{
  "head_dim": 64,
  "beta1": 0.95,
  "schedule": "cos",
  "steps": 7798
}
Each number is 500 + 40 x the weight over its row's rms, rounded and kept within 0 to 999. Layers, rows and columns count from 0. Numbers have three digits each. The size before them is the row's rms in percent of the matrix's.

# down: layer 10 MLP down (transposed), 448x128, rms 0.118, rows 52-118, columns 64-127
# gate: layer 10 MLP gate, 448x128, rms 0.13, rows 53-119, columns 64-127
# up: layer 10 MLP up, 448x128, rms 0.135, rows 53-118, columns 64-127
down52 117:524524529458565452545480504513475496453486487504504544463503491489470518441498415490546502569493487526523483571440547527487535546499515595468516548424487562522511521471531505473598472538524543
gate53 098:514463503456498507532555523571479505477478474487519404436506579523464486525476509492556503480465534481540412496547498534535425532492466442507561512473578526542515472538509487577492502534490500
up53 097:430536560456527474492542515465554527492497505473487478505450486447473500446460467553577584454435537440469489518488541486510489515481506534486487496515500571462472496512520476551550510451491545
down53 096:585506510535484480499521497431531485421525517496546530466594473511526470546471477455477441510473440513523486495451497449504514466560488571484609479550421510482510480502500513519541500453552461
gate54 109:465433537492467444507486546482578538517491544492546500463504507484519550506514474485516495463469518486434488424498492465460461563529549476473527506543528526528545491507459503597488499483573488
up54 107:463530553459477556521468504533488483497473490430545493488465575466456546473476546518447498527556460510506526444517481426492495533482490523521560473425446411538465458528498528536516484534411472
down54 106:535500518503473496458430533504527503573486477558516480476567513573514516504483462554482488524575588483496499510503405448473518499473499518518451444434494590560513532476464499473537511433479573
gate55 108:468503508555370433470496531512538487504451543512582511411434453514548583468533506455442579523527526449448523468479528450478460546485457572454594514551494405567523524573500484468449522488483544
up55 106:462562503414475509467511535442526465479505562447511508493505504547570482450491555473519512501456507530441529459519463530442491511504515522409528478502526508536487516466487527501419517479474507
down55 105:467449449484440503439432537508551433579443477478560483495431452568556508509501516561552585475508469503509498513457583515482533462489504466421547552488463477456453485429566491483461575492471540
gate56 109:527424613481530488467447522525496441507516514541554466420468526501457549478473534445557515512524444492446547470560533426517436486532533547481503448459488497432578510602537475543503525511487474
up56 112:488499455513642446450494524503474550464544501506571475534486499474577530569541456546475485500493479559496500546487478469409561501489466513580491503450446535530493515453482495474517490413533541
down56 107:480540528457562491535461478545465524480501532474557466449451451483534560538502511514472455484524517450496559524478457495530499454562434434507496411460499546538459475454504444516535550442475460
gate57 101:489564493482501461477556464482507588497443568538525466442440576456465527491547526495570566521540485494553519519594468542408420441516556558558533464483529522455546430540498519492487552478542516
up57 102:411449512500547521526537476408486410544566445495435505445566550467567521567488570569540513480468537469553556524477530517540547515529502465472476470457500545533500446492448505525511534472468536
down57 104:414495451552463456623480480514486514483509452499415503510452457492530447495527555473530513515475492569505550456484561466500517489496473482583488467511485502427525461424503510471529473529547430
gate58 113:476426480554548509468430520541502510523484577466600415459427500558507523470478495582557513473461524513509481501464527483497492536560477507514529505609434463482534480500488480505464456533499420
up58 117:453454477528482492463534519544534464444551473526462546459499469568539556517558469451487558468539481388581456489566457472456486450461518484596516488552594462558448462536460493526540552436453504
down58 119:550545570471519534510503482433474509514587534545460491407431521493469508508463521539492536491464527494534436544561427421511501519551444512487518471476483521497517411505505471532485478520436465
gate59 105:448497472507559484450538536573430437459493513424504477509465434509481494537556465552550518491454459463572474474610565542470434512504410524450524510470556536518541461517495512505464533505495487
up59 102:435471511459511461532540485496556428525456495450498483461464472438476489520476500467554533542487457421502443494520496522466519531490424444501503450524525439503477418459483555438560540489535566
down59 104:518497479425525462429504460508505467504548493524491434519569433469485519499554532493462548548484472499595488523506569551524471466486485438503544512487478542484469490470599525489551519488532514
gate60 107:502550488544578480441491473575526466533517573413521573476517478495504492459500474449497535471450487542525549496506487468431424458519440492553474476569492492491491501564515458535492472487475480
up60 098:483537466505564532456487470411448477485515489424505517462493489544485508525467490454507526541496435543513432466495496502481502430477435465537472446561541492535483470425516548572542506552485497
down60 109:507501476520475491518518560456525559475518497601468534573504540489405525515478473474525475549494521481438520479525540492500480455531462465503441535426549515514516543503517551441508480519452513
gate61 108:465482530439481499490468576488487494478472482514479505499479487534461513523493475479499585474474540410490605507507463514500476540449518409535540511541532519442606538507552487475474534501492549
up61 112:546464498510523484548521465439502493446401498437486544468476518520503477527481491541513553484505580529510529429503493518448462523539499520479497456565477504473534452525585549527427513529437572
down61 109:492524515541493421427572452468520571484491467460536550527507481570493505437476503498522557535494491510504424515502417473469494514482539535462556537564516481535514485496507462400433441494438559
gate62 108:558461571493498519432541458488556517475521565522566520395435561561531535522556491452465476491507417478457496528527495495430483528478547503456481500550459548542518524522526378484508558525500528
up62 108:513501549563427539468509600491465402475475484426524511442427493562504561508539500484530515515433542498514507503545501505507472508529414517540456555495529491546405485493472438477465509545443518
down62 110:509513549477484506482541501464563521480475479503491545464576480500487549445485520462480513549424451496541499440524527552467529495487577531412543481492495532494556525469564480545507560462528545
gate63 106:520453498534422488507580546512584486510478501527529522505465463508443559420523454445489518379521535446442556524482509518506511536490481506454515434546541504456512542530491462521416509507479540
up63 098:437552509424467499457544495490486484431466501458475518476607431550543527473508544526545500530491545506673487424480468497495499501516465454477500469572519452456510433442506577539446506556493497
down63 097:591463544495505430482523511491554549464463566487505577516499433515467507498533516477496525420464523457510456442526460525473499519502539493477538418508495463547543563513436551595542491455452586
gate64 095:508435545475495481496500526540537506503529539443544486483468547456531567516506446524497525445567463496520523531474452441447470561566535506484606458464502465570486526494452386542455493506568448
up64 112:544534490545589446517514493499467487531521423477559525558527478604437426499504537395521551490490459493496509514520509508523505469494550472520442472507529515587510503522452521470503490527461529
down64 102:547422540469516425531482479481459504525504536461528528462498539541444589558460539535441526529397431472538537521522531524564475487481570480553489382482496521515540478483525443484526549504469479
gate65 086:518476481492493538471521477447482476496520510479524468542485546516530542465389430473577470493498501482431560519515573507482539562487555529483497451473491486472493468468474496480497511442477476
up65 074:566490477386471461494529506443463416529511456483511489568449552480546504506419441543602477469523486512507570462507549453476485529483510463544500530475510526447524481469489610569507492487518544
down65 072:448528517497522510559444507564532520472472454478568526458458489514468502502655533447394532447440529464550537545470455522542487478453491521510543495499500536531515519474518513469555474541508460
gate66 078:455577523466491496502437535482494566577527456592484541494383563495521526501504523570539455502542446503509514474512509510476510552566462484514486488463462452471520551578562489542511511438480526
up66 079:516511455437472515445424568418484475521461478537477474498467526573523509503477579518572419503532491460502491396538519460470487508526408520521474507547475506472492469516540530501561474458490450
down66 075:452458464572556497463579465535534534473484491491440487463565524505536556488464467514500545467436478472554543528432532510461487457522487568511551422532518468456496504428509554493509525576492471
gate67 079:515487501496448434478454543474492548559466463399484512492504508502554483515506509527518463529543458510510514443500523485500504560471487558486563493441531496500469498544511459482499523515541466
up67 076:452507459588600567500486554514478502495548470500500492566511545521494476507493493447501454501522479480434475524522497524489526511514568553524452548453536524527505471519514516504478461514445509
down67 074:459523443454507470491531432570538525475487558596556505514548516571480573468473483485474543452503515520540473515510484573509456463462507571540497463480509530507511570486423458500542545494423496
gate68 102:437454518467547459507488519562494488471452521505524488427462487511540526539500442528499581520571573489553496531474452439544490460592514497500472473493362440494441481490540475561474531538480491
up68 100:493463466472521580515507548440484571456497531464557525443590554511476513514490426467437537534512498511504522544505562555517513432478476595458496517495475518452489528481529473560455491572426478
down68 099:522521507512540484482569493481523553506475512438531589452530515449492455486556593474499535484484462564509535509490524503482573496486479524527438457470469508510492535525490460514473452458485507
gate69 104:510510480588612490511590474525475483499478516513534497419454516500502553461526463425523537408484445514417520534603528512451500575480503527437498474497494465510443490483528482538509520571591509
up69 110:475547494492436490457442555530495482543548492523521572479542397532521514497474489426512486509502539539504465447458566529526535403574509438535497511523520516512525536475456472503418559549479527
down69 108:479542561494501487482428532487458445508542528494503508496451521489428527513402466507488481517498634465538512508556518455480477437574522537537536468493578506582563431495504490488524530476443501
gate70 101:548479532537442519449525504510477607494477518538556565524534507487483516529432518525490510508485523509498489493554535467461527509453440499488581542535502515535440467548505533535537534448491542
up70 104:559451511494476466530571442580510487458511499499506520590498546453501511463408470465450526550542510497592485466572573460520515504523485530489544538475510582481546478462512497503485470443521501
down70 105:491537540538527467497491481529444526437448474547535543453478476443490534534519489560484494560548573483492460545531535518498484531450447476425563495522543590440499496515509536578492520442554484
gate71 106:491472479462499501456518478463501555448503563547482500446481481525490579490594491478519519476553463478503502557451477455479502501519473542450519473532514510522529523453456527499479503534527457
up71 104:458554464483482517529531442517492533528538428436529535452486495495429504516491438489478491518492561483536564547468498585468518453454572526397575514470476510525563545527444477485477510473537481
down71 109:474447430496525476442498569506420520500503468523587513525483472494500599505502534497492441407506471507481500507502577491485461489466501487506487477485530609508499475457575473531451528474493449
gate72 083:564509532489547502525484525457492485473511478413453507517504492476578551468494528479468506483537381502494468467483482495512485463471532493529572486450609416573522612514502472504543476553522499
up72 080:505484528586510459502481556483536536490471495390542528515496488549517483529549486578421522541466520471553491545497499443461520545528481508479525454469471479427540571443464438545477516411499534
down72 083:495477512503527478565527447506499466578510537493456513463484565472506547460530514469493527466450462488448547529465578524543559501505531510536462445604581486482517530509485434539480523506464483
gate73 103:526517531476373425502446511538481509512498528543486479503501493513524536518549500422444509459511566494524458515487558413497498517537440511523541516484553491517495464477538470473528535483603459
up73 098:400467460487535510512421525445506508400486483510488514482429486536475492450522583506467427476535577518519532490483568558486486449499555571516496521539528527453532538489480535490465495460509506
down73 093:481540509468487539462507507487535512545553530563550494610430477437546454547500496491512481485489485422505453487470474507566579499515420494493502486463591537540562469448506454477478507544472554
gate74 098:463534530508538463508544484533469513400463478477517466510557492373433491494450505501501554499491508447479538520489511505536487425548480502544457524561541455505466570476591476503494516500523567
up74 095:470497489540425514520462465510537556489523494604557457490498527514424521527466463442520470506454440515486449597533501455543534532546429465536445472522516471478547515487528453567545500477473485
down74 097:616545517495562404531420521562498599428498524496515488496500524472511503527475538513515473491429477460546491466535494493478466492545529581475589537553457474483477463508497560431547492541519469
gate75 103:519538531439529495424501486561457506519501511396521533483468469564487495420474506482604493511489493513516518545504466472548431478497477506475499522517440497518544576522496495549489581452550533
up75 094:445520492497512488596460540417466503533482498502535511526500522573538478537492519496541535516478515507559475513474456505544486493532433504499567467525525460533531546496506521444497485552467507
down75 096:517480458482479416470477499576519513485439415540502538511497521506408493499436469507491471501438490526494451574458502473555465467514483473423497500467587609559532505518527518459497560552513475
gate76 102:474499555501495556522418606533539552547480553463514483477500528489499567505516495457521445450511486561462548410511560453478438478509444542502575490422496527532521490491472527501463457480489460
up76 095:571470509569548514514432533476489526445571525502482504478478491513444525528572474570541465469528492520508532511539498459451490480516502571492572491532516522573568507489472524503471466381425560
down76 100:509457488456504578439481534494542496464448518560503577494532503443510483485517488500412495542498454445558489516531565479473524512441466501507486517593419526487510465463555522517482609514529483
gate77 116:435556533441531481456546529568467560549450532434504491438444459450507536450454505509562489485518543511534537436482457489495502530523517528434534522497433447625524504445499528487514508530554422
up77 108:504543516500421470509444554492506544461478519585437515540445514425527520492495518505424562501432488426474449512549548521495520474479450561533507495571510557528448546531448447556506476451468450
down77 102:503477412453536490593552475543458497455471484529568516475525514488549467460476490531512543467538525533573510553480490561490509451527540518495523538545507474482534464545485531451519475510486451
gate78 108:466526555506526459464478476516445521590490548469575488521391533501518510447460526487478534532552530526456507471485473457524491538565436472553585439498516449503500524536512484537507439505467507
up78 105:472530492459475482510446573436501533460562532509497471476479503540512524473575495461558492483480439516514431517510472481524522492545480573474512489476524571449443498399446472533506471529510449
down78 106:468487476553474585534568524458481536506451471491402469466526452451474468473510548431467492521494548582511513508496560502499553458528570514509388473516507547535588495540479530495513508443534504
gate79 095:536518572528493474437545576497493543533433500442533516524522457525448561492460538565539523472485507559479454542497517464436402510469451560428466438509529465510511574464504451521439558492499458
up79 103:482493441548406498565538445527525434496500491492470480523531525475498478479508508461459599520520473449535508491449416521556547513537517457535501497453477465486536476569491527526547451558499530
down79 099:465522528560538483542517558490508538518498514515506491491524511472454446398479550467483437553448484430446516421516479568582444480553488531519517517477516519478543478513493459496506379501538485
gate80 108:441482534454451456483480519461488492530515535442503426489439560521530578513522450578506558539549488503516519484449512475517478561520523525421522475542486551537489403450562461543484433583520472
up80 103:509516479526559511420460475493468484442443543488436523500518517489512523556469574494491556510522439472462520566465518488532468425523529498526544475476505462472523541512572465532586467552529507
down80 104:445562447535493545529494444537543430481473500606489495498482474448411497442476494485474444507517592479422505572537542495528519511516531572500574537493531464491493560483514507522479473534500565
gate81 098:465525513489535496512471507567456483471438449500475453498447476505397510510477470504448518485558442549503498479500591491457501479462502569477482535530479563534491446484524551549435468468576428
up81 100:445497476473454499537438484559509396513478507580457493501528460491484505500497511514581550540568481489468467465514535461510558537479494531512473476472523522533510544533497494484545457496550485
down81 094:553488470518438503433483484548592576516402451449518466535523521470540477459471496476496445475497501486498483481528495486462500505472534436469473442548536498514590537517519483501506511510478558
gate82 102:473389491597450488496535531588577469491453471485495507448497519453446557508478448483458475480503509534509495523490544438456543475483564540471491455452476548467469509477610522491394523492504545
up82 097:496466464482464502520546516511491518508569467461514488491470526468430467562513576507501513485571509471483537436475494452534500514516505528497543453450468503557538539445553459535495508430556541
down82 095:557556517475477547504474492487460492512542493519588510504548474470418473458446514462501542476464465454546493484567482550504472556497511434486437490515562542452463496505441503494574521600509453
gate83 100:490525546549507483472551580562489457565526508523521451506544529457485473428451536516557420515538427488467499500522535520477485495554525513503555488414508481517562525506518457578451489540504478
up83 096:495461436479496489474549473472532490522556500509432582490584467489594493576553516535525438563424534474513472466483479536513501493475469447549483481502476521469426483443500515426572456546495544
down83 084:509500488475507491447488427492546535490509466513515516533502490496494511521531459530474503514479535503469508513444485498487528508473518458542465484498510516503507447460489468498530519495508518
gate84 098:509504470536453438499520515521595555483405545469569548493449505463481488513449574494458477455500488530515519517489449431506465474508468430460551490507504500502553417541511393508445507530510541
up84 094:499542452505543451482554449496499491515464445612481466501622501445498448517559498459509551460552545521461486456474515423515578478545539537536458487462523571515468495477530536479523492529498439
down84 095:580533539517515431494465480492494496446550424527484505547503567576543493545487528573495485450529429433501563513490446542469503493517426517563480508516525458485559467494473461450541461528500513
gate85 108:511458535611507501483560520528536524480516539475584502499442499492473542476475528430468471448544535438493507437524510451482518503528546531463528434539497474493502476534527493583435484496476468
up85 109:502542457514461460499463557519500533447487532529514503453521496558562569481560536452553490504474440525498458455481499485480512505476492491499573473538516533470480453481529472489462504489376487
down85 105:505499428522502511466484593519496546551465442511478518462404489477474538456514473506533399507436475502567491496464475547507506449499526485494543445443501456492584498557430515447425502521500512
gate86 100:472531533517539473506487535485515481534471532467551462471528544491537530457515441490506512490529470447461537499496475455480433494499512440515527493472492507475560584538502468552484503452551478
up86 100:488500485498385482478666446527486497453522491515468525493473518499543468530499513501478534434488485503539523558475493520529511490535508494467445439522473504529435442472504480506460515493508511
down86 094:455502513592570522526449470550415509491541515504601471545538495537476553544489521488515516525545476526569509493480484483470484464508475564521519427500509426546477425386523504558518517487494509
gate87 109:449473538516545463527536554501550552483479492493546510477539545427497469457522477478487487406494594485529534519504534493470480505567616541488475458516573541511530536496502472489485458533527394
up87 105:521485489490563500498465534494566479496447562524438534521523554553477518530543489476486474496463504526479469478559470539508496455510528414489482477498500488544511502464523575495532476510477490
down87 099:488507513501535540465567519513502534514493460533393513564512499488509419509560498478471493474502575582473461481459548480547479519458514541473495495486501583479553472523482542442526540560488444
gate88 103:448457512550416563553510507514511461555529559496480542519519469512477514537498505510488524454555470525529492506542495389510499564461464433473476473448491571466509450495579506514405482535535525
up88 094:497537524443528503454454490483503475494522433495511498534460499470543541508476479552480462595542466515529466487410475493537499495509565510467520473526509501595480548431435419487479464450476516
down88 096:626467493495523631519556449504570516529503546467480511552579528486430533540520531465458513524493562474466483477459474538502497491552418464463493499484503477506468464557503491467475528446533491
gate89 071:498465438498491510483547564461496505445557505576511535536423537517485540444503520464491515465450481560530430550460489461450512559479504555494396424492506517479535489471507462491445486481484449
up89 074:524549586507546511512457563499504460476562514439560516425550547550478519540502503525557544539564481494487492458529474415539398523525584489500463503448505459513450528483544480503451429525535512
down89 073:501423449532518539514524457439487510529496478593471527467558483617465528527489481447490450491482512559523494541495529558527524533507462542541470491604508528495510470454446569492517550511474492
gate90 098:546532560569419434463469485535571564529534475519582496459397505461506545450487502583506495491472527480494515474484472497431512435479471559478542545543513476563588463522531548495517506519521477
up90 087:473511442520410506545474402463450487512431517490534470528531405528530510509457500517445461528544506482533491555568529521490503515510435579518520499530551497516523421539526527542505442429434569
down90 090:472467429547540490470465531524586492525527446532491533479492475494486495469460484445500508508462444567514590550468524567460483470460439517506476434494547476455512532516475477484469480508592478
gate91 101:529472486457543423468541504592477475525432563494546433455508487477524532476449513447524522462532504495446585508519553496468476517549504526520543436560529504488531532512471451501545512488561429
up91 124:450404467443560506441538522534543455464472546515543434503530502445442484503543465507561438446486577534480518506468484457469510405481536531525399504512460529475554494488472463494512523493579541
down91 129:405531482526546502485487514564530561530476517514520507525521568458449485520452486549520522497517568454533491514475498460481512464498469445514393437457488502484504535446491485507556571434494541
gate92 106:520548519490506419533521471550508542491438584463551484464477486418598513527408552549476530471526569449496485476491557478407472466485550462509490519520535511480463559542524508491471465471471440
up92 103:526549464507543473560480466444446427454491475538480446594476490453524474514514548528491432548540510484541534487520512493493543418552538444561447472429499522446509483454469481470452483539515527
down92 104:538530529487464455529513462530482510467453530513491499466554463476546407416391577532503449588507469517560517520482501490474530534533488559522452535460538536484505446478523514489504501450472504
gate93 084:488545537452402473499445558484492525450505508495516481476491510504519511512495468461529509558453440426434497484568382505490452539518473514532524516518453402470477466524562467543483467470528482
up93 082:493477423487529484447592478550495478459450501429517489476475397469581520504511512471457416558477496460493563485497511527554505483400456519461487537597465569549495485457513530416532562475534561
down93 078:502507486519475450531529546504439446614511538530507473550453542485498541475458463485583544484461514513434450417542487437473465517544484522515483481531511461451504486487528483516528512521472536
gate94 096:498499439606460490460439497483458579542481554527522431442526554465536483507453564508492499449554527486508532423506500451478495461544452460532519523490524507497524526492529483487458500495481495
up94 099:541481534510489527481548436469466481524480485545473439464523533455511469510513478429476474512472453471471501480525525522486503513606576345474472455474520560493448512541507484486593557548500528
down94 101:510503457411517516499479443545512489465439471489560544547447488533592438533445509588534441539522518498530439524445491470402478462478525466564544513536486452449544558524549495459511561467500489
gate95 108:517441475490549537518528493494507500506435570497469552482504489479536534531472497566523468458503484493466553527455583509413439487503564514412445543525484579544532532515515473450479415493518509
up95 100:497556470605486494455495541462514479524529433393502511497490473569498523435476472497492514505420481494480484513526552515516534560479476559432483458482594496467498488554527549577459564466467544
down95 102:537507481557500482537491528497531519475461475519465502492548457486545604504525441481549490523399517492478491523455518534428510468495467546553513486493431435458524454473513603561495475499528530
gate96 102:451493557504507560479476509476528515503529513503561500523486525509425505513512470518486516460554481472550538505485523469546445527554564544482464532528568432528564464499525520554464480457442542
up96 111:575548528581482534436489500477500501446536523485465519505511503597506549485521480500478501505405470508448534497509529524445497456534546482486429508486536495482396494466495486493509539481514489
down96 105:583492464451571528460577559499477509517517455513454532485475516476494526516541441470497544498438516497406494476566494449488420447516497532401514460477490517510499437558524414542483493530468472
gate97 110:507467478528494504466472513512480463534483565526519450456451555518591487549465509568562522543513457458485489526487514433501482524527504477543523428595512491569506494466498520558518480497489467
up97 113:537491505485475449529419553485494501527539481494550490521551526539590531482520587466514474493469496535529507491471504497484505529589429516478498563517487503460486515497429524463409558473531491
down97 114:541494445496441511494546526492531474466519486516476472434555515509485540504560456446514541461472599506489561522488520529503538469460437526529435486537528516503548509557558462510506493526524468
gate98 110:492450580527445532509554506541559510460491508480514524489377585485532531501440531477451525476481504429516499493589514475505533522510439502473509489492526416471505504469538452576466529513537487
up98 098:483481472554496536526462492499485537539586441547423497514463441547532494514563494425512448474457432465442499517467506585435501507468519549406468499537496495528495503572522425456476475554508497
down98 103:486492520489446467521502407529503474465535458520509464530521475545503457475454497458527491497466517429519524559490519502531510512519481503542450579519539414446452508495447551414499437468512514
gate99 101:514521605465544475486474523510529482489459505498538420519503514493519538498475503478426512465525558545506483485517443489468466480504465449493531534566496484502515437533532486552478534493549530
up99 107:475535467389507450502441477438464550468452524596521458555469459500566554438512518408454468474531493514538500475491459495523484484516533505530525464552451468454526510503502506541555466502517524
down99 109:490447506445545502493446472536482534449515569467506503416531535562548500503516466557500463472558544473477568536508505495435499547511564548448513467522505483500494512529479510453538503504424462
gate100 109:425446556479511510474569532475531521539520477462535500437535489465564527454457496421552508489491448403507504531493464503489509569524503492431452450516526529447481562497516514559454484541529480
up100 103:542453533475522481489507503474549525522547439481520468532554418519537506508535531435448488518481529566460524482523469512406548453565499433508498487579456449462483528472471482476537513461490529
down100 103:496510466481504526566453535539544487537513492543539568461518549560472513454410533448479512452501510538439467528399463484488561552468497513511496529456454525457444557551493520501473499575465491
gate101 105:453523563478546537484508503553571489422483566539544482446387532534529571496475473500509485522465466501486505503573519486473477547582548475484515486535461454544483423444502450559491494563463504
up101 115:467463413459450539575480482541504525466446508483557454490460475425503469441507512544518404572562447552530442501468521434478550465472510508556482525486468487521540489430461529447493470511491451
down101 108:524492511457436465478494554453452451575439507431417515514542473496534540459559464429597575469510526510534559473463416554555515503416536468475533494461496550462479569560449512530472540505481498
gate102 078:504457509511489522508476522526463495518486522480560502478450583453479525499488407533457534510498477484468558523585526492507481543498500517514547540495536459485571552590530456526424519518473530
up102 065:610418565550499551444562494519477582537528463451454538510501454507507527522427490463488575470468529402486505522489469532496514484531546474448423444547557524547474458542477462462488504490516460
down102 077:464479469460505444492424529463493496487528469471481514489454513478440521506474462542491505449474511468500415459515542466498490470500519517487521450529522487548469498554507458523457542492474460
gate103 120:482498526536592475464558544540483550429503585482603487484513509508561501460443490546519578484531462483480525426588543435498446533567485484471514452460485510493530459506553468549493557484528558
up103 151:491474519518466527498472455467486451582602523483502463453494492506455480436482498462513510504503495505512502561483452520538496489506563537467496480507509387516492510476517501591452494526477478
down103 122:473469497538478480498570466436483493517454475495436525484467543482461586467545496447506526570515522514513489443478423545511471455495531565539558485494494444500511522590512427544471429528495541
gate104 129:465535509576487447471504553509548489525475493404567553389487495536483523490496546477604519424477570456438504450520506507443475466510542561496497437519534450548528465522541500556480503524532507
up104 114:530518526516533476495549480546503528540493465496516528500514381521503457556486483524460502419528563512545518536512479511496447491538421503513523506575474521448506516450490468491520490431461469
down104 116:538503527484518492490532534574403618467522536534539416488470482500458577591479522458529537505415515451579482481526447486474519563453478476562527550493491536495579452484469473556455515453440520
gate105 102:472567580530509514458563548498510563410454494536503459437446457467503530469512484460514544502476621532553521553504571462420469462493500505474529464554491576498463500549506517544470442544481551
up105 099:487515585438499505465505472531443550486406504496520496502424553471507507490551452564540521510504566526545432505540551494518538466425518543473505624443436491502489541569466528491540502531533490
down105 102:459476563502567557546530587494536539523520527491500471540484586478500512456500561506443476506483491444471471430501446525519410508498522463468487555494531442472599409521549533467489505510492481
gate106 106:478503543504427480487479549520490411470481538485547510446474542416534509502491472543503531462539505474546478512576528472527443535546463456470482477595497549558466450571560508491463530555512504
up106 103:508477425510504548472556405457496551501479506507487453497521506528473544508465500518499640538459493520495586495473500428469471493501435460524560509452439445497450578535457554572517483521468541
down106 107:534566484454466551526488487548538484481498518557536482452451516502533484463519492458551528513491474406467464475425546503521497565488560494511414458483508467467482572516499445467486454457472567
gate107 112:475547506530453474415506477510555529476498564493562512502465549505465497498462542500529520480473538478526513514558448461514477504531484468481568509631522419520538519498507450515508496511491552
up107 117:501526494510469485465509498516515430504537476522554535441464547447507468506463542529528480494540543416525490573491457469534486543531510441507500505455534506486436530530558459515465511504477491
down107 115:545549495481475547553477553502538493566458481423502533528501518464465546475573531503438529505494508481543498494428437480465470426487473479496502482433455523540476445534520466516534596450488532
gate108 106:495457538568495436428557564528526432574461542502528531447550490491524489510500521537519528566486496538477530455545460486546473467437441549510562494522468512513460510473553516558509518501520478
up108 108:565560430499509501463485449508461551496527499480464523584501534566434538560516434442489608487511455481563511478498450473516485508548503447517481475482547541500550483448439497411507483552443510
down108 108:502438516534506454450487557527483493432516528494469460581476515523440486548465524425488476518507526508481456528515489501514462389512499489578552479473452488584500576541556480532512456535419559
gate109 117:473535489487592445482459559457490551529446554458551495466402509486467562467463541536541535531543587470505488526479531407473458563546515461472505509565510484552495466506429446521517477499500419
up109 115:497530433472640480540506499435452576458413439479471542513458453462489464562520564486508515588548555500515484483461559434534508472492500510458481530487477497439469542563508480484503442472537481
down109 112:467496443497542464602519538457485521460557425513453557423505443530553469502451485510479544585508469481514448496494503529527521509509535468446478472468417430533484411562500392490512546419508528
gate110 091:460498502580520475517546523545454487472567489519476439458485616508517509429444467464483575423450440535510532506558549505514502478513522576506509515464497542496467483461527497585451512521490492
up110 085:556517532485538441443481484566566434488562523516541537509525453501428494522484562553447503513569488417456492560442482448488549466487511529443520465493479470558500536502464477476543457462517514
down110 091:518532450549471499475573512546403507481492524531454519517488524538520534405457473454492577476393492508468590490520496505480505521514533489504484511517500501499556552523557451508485428515465595
gate111 107:453478557579490488443510524526515508535452555497493411488447538514467536468487487499534458483512435453505479484487489496437478546467572432465543486542523526541536479522525514556517427542496484
up111 111:561440534505481492489459602471514499526511526515522502452506468518577540550513479478504462444487456532503447501542432524471440528521528454480510513612484584483468530573512546535499544472483486
down111 112:553466439496525442467533534485547490478475475506484547540507466517532505540561491489548520478470511574525436477486536509553496402516465450492544471473536497454490470490527510567493561505539471
gate112 082:532506489480463504446550443590452498529516476494552465512440470500424451479416467523544426450525469465472555563498586529496483525526540494436489491539546493558539515599524444479529509506543500
up112 084:541456518530494511527460526518530533506457451562517513509485527473525524573565507469501543554564489475466489514620503444499473495521430500463551502535546505499462481509467415528488509531456472
down112 089:484479487472542428481539541492435466500414570493543447481476504547518505589428515500497505588521522460539549474538434451498411447532499446513581476484491483553573486427505500503447553476509551
gate113 108:540454477458493451490484519483508498563432599507586539498521566483524518487422485524489537437488553515457568486527571441458464531455478530474532511547534516465576541482505494504481429553528480
up113 105:465481508548393501500567523437532477550514481535496544522493572530454511513516567517439536566559506489511554498503510445509550538495524495510447470458436529492455450510508455473484515480490532
down113 096:501505454534507530475438549495470443509482538482530567457454447451463513442514425471539515558522539483515513514550562456481459521459568484515477514527464486494450503555491487530529485508511416
gate114 104:528528475527481555457503559526567504467468511490464457468561410430523515459450512485543463465517506455445456444539481503506498563489490528514501460531582482510526570535503527513441466503505508
up114 095:492515555534524482543544517528510512541514472523482466523488465506480478459556504484533501486480473512601532574574497534496492524543490520471428507477436561501457458449483456533490554514585466
down114 103:588439489512463519492444527492504486424481434436473441507539537431503504526458470459452569567511470441503537467491527443517495509444460511561496506482495474509552574494489525518527494489526578
gate115 078:448562531505426487559572459522421466512543509444436508537504544453453496502553455480461508508486526449496550382535485528490488431525457551531525561490484526473415497513504494490462544516477516
up115 077:474548499574469458543551515507436551499460466490520439572526541415499479473493389474490531471518495506462565455485486479480546463533537573474546576567538515520511474527468477529490525504476508
down115 071:519501539493565523494491437513540521468503510508558496496584444535492469465501516508431478478501506490535472581466486508501479477428525530559575415480485494525535532515503511475535475517467502
gate116 108:501439552473521493414501545542480572518429513476556499485499597499582553525437477447483473496537554505449485486455523482546449468503549428498553503526499450507517534408514417558496570565492491
up116 107:485497469470494501496464483450458503544472474454549527526476541517574532570419482528484476516550505476446603415456483489530468594502524462512468487456457490466550551440504484530498493435469493
down116 112:481475487525478526528526500488439554442424481473583496527531441450547456506518473515444466472503477502428481481570423475483524557477561447432564505514507442526483500505442559497430429504507530
gate117 114:470533534479511443506500508498555528580477467473534495486490484526574518517435484595531550500596441501495522430538455464544424503537508507526537454571438530487544521472481555543526491504484472
up117 103:484431480449509494482507571569459502496500545562544491488526570491508530498498492498481480507503544530446466524495502511505450549512609451442428532460461547495520523401498555423502486504432523
down117 110:561439496509512529483457481471515455576474649480509490474487528535497526492498528451497481465477495508488519547505480541457498483565401538506529457453506457489463480442531503512428453546543478
gate118 111:461542585468578538466463580523479465419512507515538468451438506500444502480475505550544515449441503475498548490499499509472550488499464471519553530545537394499538487462517505589446495524539508
up118 116:496570479506417513533604422524546530458449412480474550461449406468508561495445571450517550490523468565493514518480489490528439506456484529528571478551539515584503540579560492523494494486461511
down118 118:448484504422571434597506519583501550512451492417600470476510465513492491532483461485520434543537498481506423481508534450556537565469511487477488516479543505540495544447518476487499518469477542
gate119 077:519545528462496523490465536465449490557491524545500463503510494504401551445472577534494478494459517546401470545546478530493465570579515481481395459467508465474473512463593492496489432504470534